From a checkpoint of a small transformer trained on Wikipedia: vocabulary 4096, 10291 steps.
Each number is 500 + 25 x the weight over the matrix's rms, rounded and kept within 0 to 999. Layers, rows and columns count from 0. Numbers have three digits each.

# layer 7 attention key, 192x192, rms 0.0791, rows 141-191, columns 0-95
492482503488468446477489508503506462474520493514505480486500480494520530513507494466538461541479484490459472523489493511499502502493517477464483526499455537502529533486473481520521491536479544484487484525486480499492521530486497510514475524518524510509486539473511529518469497502473482491
463499523478494515475443520468485516506473541511479505492499548533522490491500519506493549513468479510497517465543479522490494533507447556495482459464483470471512508477493490485532500491517506511500503459463497489500510508481513506505530504510507478509501538471523498492514504503496440493
501488418490416510499532528490517509455498519500522506526512514495460500482531514484521496514535513453507496498467495495482494454475476520490453502520521576497504537496493496450462528500487513531529458537497504485526509488521523524496492526522480517475471504518525465489488471492511513490
505485496480492523515488496490492513511499511509492485514516559556507506530488483490507521497496500508515527487499533473533556523502509534453516517509453459470510497517497468499456474482500495541501480473502492488477495507502515503496491489491466525512497479493448526496505508482484513519
507488498529496527482567508511521527484481528500504500503479452478508545463501516530491463500500495488475467542494497510498454464487505469547471513491512546523500480448521543493559532482519504506481529537484525491556490472521511509493500529500555494492513527470527490487488489488503485454
493511509527520517496554513519496523506494493498498481535464483486516522474492496486503497482503486479483480550490491487518444499500465481506487497492521529492501466454510541503543520520506495510507563500468505481578490473486521507476505500486531435490513509492533466485495496463519507458
512464511514554536552515467537548517510512535495446500520488470474455493471495505496509497532539520505475475518493499489503470484500434478511505459499538520491537471484507541548504504527562493473490513528491553502539448439506528491470511495492496454497516506499525475506482469501523469494
491498531501495473467477479498488505520528499492510476493505513515502512537480490482477498501502523482517510493514512490484494484513524502468511499478499455480512526538498454514465461516493531498529495489519496538437523508492502499472470493507448548488486503478487537531510498498450549539
535501458521509483514545523495502496515463510509517522543498483431477521511530497536521501503494524461475458533475516506506489483494482465496500527506544524517485505490524550489524500535506537497556518501504531477517498466498509485460475504490522524492508497493511478519463519491508538447
494481540477495463527448450526445515474500503490473465482522518484501476522503496500500491524489544515510528460488536511512514507531521514479488434488481492453495496500473480493466465498493494470520484484556506498464507514514523478479492520499487533497495491522460529554542511475497472538
511469555458491469473433503472478494471468493472500477444520497520552521522455526489470520494439481555529506479539468483503558583524522571480481523498443477485525515511493472490481496455472496517498489491479441524450524558494474503544511494520470530522496509500490547523533511500465476511
503473522534522518480483491516497479486490486484500521494484532509499488505522502473493490513509529481551528498534480509495482539550518506490514505490524481519468489516494478492504489499476524496492534466494505511482497477505511517475474511489490513484475509501513523468535495494491505492
489492516484488466497546519507481481510497502503526499493496508502505490500511474486522478472489494489482495521501490489482447532495502506504491528483484490497495497478488515491495509498503496514486521495482501514512512529467502494503512508496487522511484496516500533476502484495488500480
491517504497490498479517436519532537482459504480469485537498483476485569492517512454508441499515546501525508529488489508492506501490500464516482467454500514508503467492467525535506499471473526495506536514494480514541498476515521493483506539483514546488504486520472504551470466477523498476
522516481534476525463504488496566489475479511489480485519453486481478539513478528480542507500536513516540499518490492499516484479471494491501503491519510479498484517493498517492460515502532514509508515510544487506481538538496518460533508525494519485523520496490496479518455494515531502509
519477492510416467475479529491510512493497493482515502506525508519521498454493532490523489494528537545482501508468480463472483517519512498469462482475580449485510567514489514461485464495484548468514490479553486499503565508471505504520493496505521507423496487510502486529484510480474496502
481499476494496515476483499467524502527467504504506515468507521515497490505464507476446530499505480523529514491517507476500525539552493527510501546471499489493503519539503483520537501471537470533469449500509488528467498511470479539524546500505502514513503513483492498496524514491515480559
504484448533473499498526500516510516465561469476514525482508477480462507483515529482507496540545527431514509552453473488482464475464502478458499471535515542542520484485487550527481486507507469541492509511534517501494468475491538489449490495509490523482479502512477465501459517506527534490
479482496477495517531519465483477512468489504481464486486492491557460517501491521490511493526497521467491512494517483528500508492487522510478532436477489490468534516516500462507495488504522497503521523473506535499436499524483529499468504518461522462525490499508470539498515519517492511496
487449476503519524502504528514503506548541442476500498485491525547483502495529498487505485483479492450466473539477502501531508487517483510477469522492481468518490489483511508538484478462508481528480547522460479552475495517459511518468528535485503511493482491523524464484511509492471484491
475556530485489508502507471508457516512509524542496486490484470484537533496479490471470507496483485519506520463531526523473490472490524525503478525499476516455484516529519482484491524548473490482501492485525463497493530537557503519539475507500526479496473508517483509522492487526532519510
527499534522552518555515522482495513532511515478502495492520488479495505521499461546518494516498489484490484506535498524525476486462498503486477520500473470483513493466499485523528480505532518483475541499465496476540457427478517490488525510487508504548524496490473490471488487466484509489
514506530501482482508502482460476547520454486520515533482532500464457533497491463500482466509537487491512476507493506500498520477486491471496487542506526487512512539481498520531527503468533519515464490512462498492495470479468488492452505456500507504533517488497526542502494518459473529464
519472484534480462475513509534507509522461491515558525524474514487533504504472465468492495475489510505467514502491506473517517512483519485490517516525445515513511487454509526503510539474508484548457520514463498490514489509497505509479504483538496493491530502489544515529521482510496496467
473518510538500514539521486497482499483451499507482499488512489498516527496506498486483522524457542513482480519489503501519513518513537510529488478509441474471518481461489519461495492516507478479476506516518520503513496451520484488519519503483547485486473526494456494525503485526510472478
478489502482523543531520464506516507467505505479498456493496482521490508473493484476486481518517534452482489492477493508477514497487521519522472466513445503473494481498501533515506522491543480469492512525513503490492497507523469499511516502505506484515489509512502560548516502500470457476
479495492486492518499511503497480487468484459483564494500514483467557517490523467451495525496517518510511494505483489468491522519516524534541492508479474497477462487495486528506528524504519527518485491516469532558484469503521498475545502479510521501497508501511504502527496477505491478494
508532486526482460468504507523525505470514484474499538500508539542490473524479498570539500502504511550489510523490524519472525505518469452459479513518529509528504497514509496490459515508456517525524513474500487469485492528480523522510531506522476503489476485496506483522437516497520509483
499463465471506494525477525472504511508519537537494474528529505436501485521509539522459475503513470478495516469495496505529482501479512530508492525471481524508511495506526452503502481481510476489530501544557529509485543490489491479526501514473491546504506518488504474467554503501498481502
507481507498480501462478461497525512534531465522473504483507490548513503503428510471473489461503494505533541519549505508499555485496482487502506498508527517454491509518478520519529480509509465558501522514496489466482507522486503503478515487496489509530495510487519517585495495480480528475
492492476513466536467502464505525504498495460495511525519516504506528490491475508474507499482507501476469559520475469510491509526515459483478492500491512545488483495497441512536518532496473463532505514524467484481502477520521490498494537517534499510506494501477546484527464484508507511533
520456531482553536529508457460504510507439493481479488507490492482456527517468472509484484495541526491509486509516522519508530514534498531466478507518495492489552479489494510511509499505521503508476487500476496523473475461523472486497482497495515495534513497474496529480550480484485513492
468515517506525521551502548538479499523493478447514493523559509511475459483503502505564541493512482491464553476469501501504506470512474524524496513543452496551502532471488435493471537456555501478525489510504510431520570524506464494526549490489491477504501458509471466459524491493541483468
521511534507526482495470534467501517478519482473490487449465459518545525492483525504476543509445480544506481490547499483511478517513495502517511470481513512482501485508525472485500482507460488499522522493490473475480527528485504499551481514529503479513487522488512530554509516532496499503
510468546483515546534540481502485451521477515463516537478547516479442475502488488503509515508513513478490498498493501521500525501502488487499464509541455481550510469509488535495500511493545478494493456484452525509514527493501492501478500499455510489487513502505474488463512472493524471474
521481530508492524533484484504488487510454497489453514514532485486518503470508517503494494514490487462469465491497487508507493535543520527490521477510491496470528511460450467484520500486496508469526518502508506497526499465493488481513510497475502511509492517479487505524497510466488502510
538480464542437468470510527494491478525527501509526533507476491536500473482485486475469489512482476519465497541500519454494515493503544439515513509513515497484502499524539508537514503484510492572507512526499487531455492523495475482519505499476549509484502510539520484526514527517493494484
512521527480492533499556473524455491507479520549522479498468488454508531516514487516506486486521521525507506475451496516494498486474542516535485503508467477481509492518467495475521505531500507479501483497504523464509495491494480503499522500476524488569531512484465505510493487519506503529
446451510485508507524542485517465491464455503498503500473507507472483547490509514485492517510500539507522512492462489500498503492510486551507493512533461491466533502506478517479482533534554508476469504475510511472521462447528541502514488533503507472523549501516459508474527462523509515503
520507480517547501484464512528511511497487486506489528505515510546503484506485467540520503530499491518458533541500539512505501514495483471483470481510513509507501470496533520488468478502495511510501524509468493492499523539505500502519519501486483491473476473473525500519483501465504508494
534548508508557511498462547478485538475549513498478490507500529533501485445488508558532468558497486516511502512494510551476450533502486484496457439486505546524477477496519506485479498495494527478494508533531499479532533529518498498535532521464497468475460505490503474522480527492541472524
554476499508553509482485534523480468475494510485512506467515517504532504475487483534519464526509510496483496521480507523466509538470473449489470466519479527507509482484552514521503502489522523524499509502455495487502532517519519488546536521484498487464483485509527474529446496473521462482
526513485521520502485507529514502516520503513540500463482507492449551515482489524501490494524538515487445520493498480517516460530487488497500462512472475556528490475476495481518509478511509509494511553485499517490469521525513509488495485503497512510469487515512547452461487490528519506500
484509531496482498486508496489494508483519535495455527502480534505495503507512511509505475484497517519498512490500505509477473477504491525484512516490547463515506517519522479453490472501456520490494491492516520496503479519489516510467480510487477515497516500511476512464518518496492506491
512484478487454476478518494502490514508547524541451484484457514506525525514538510492492460472502478492497548516493525544507442485497483502448543507456533509466522513524464479487493487495473514448506497458562518495523472510535516497478458525498448519508490490473503523465529525516466523539
473467468500535486480511523513530499540458480520537487554450521446493489469517451474519465499529502496510507513458503525537518456485471514491485555493496499494459475485522540531557543491478520527461500508440522486566459507486548540496495500512492481529505510446511466512525478516493436450
504539522511497543482501513453495501469511527501485525402515540522505527504536536521484502507494463495527513471512468521482459557477476501479519509462508501570501521556485482491489459513517458463496453525506537503492500514494490484476520476489498523457513500546503516474499521510536495529
512495527487496501465490499488506488477437469492507494472487476487517537525486482482533537470492477503495482490529491492506482505512535481503509491503509469487522507506512523491493469526469466515506488527432458519489490492450522494516465487517526473518504504474488526489510501542476523489
516483443529452470477495496541525503565496510538532487574512523546509484518504504449504518503491500505518554510466465482520498498491527491466521515506503500480476528528499477472527538461505487519485519475519472494488425443520505505496547498524482514497528485496522445469476521497476523512
459494542503523555505510456513536510493460531499478488509498515511477498496490492547518482487554524502493492491481489509477522482514480513501509495564534490493492517507487544511523503498504508487484467513496520489527498453537482471502491484501522501511515483483489488482501485481519536490
534555489519508517497448517504565523489543482506509531494533497500529485493465555544462505509497461530493498489494492511515489545494479497537449486521472541531503506489510459483475532452480493493559494519494484474499497547533504479506483536512477478489485489501511486517466531511516496527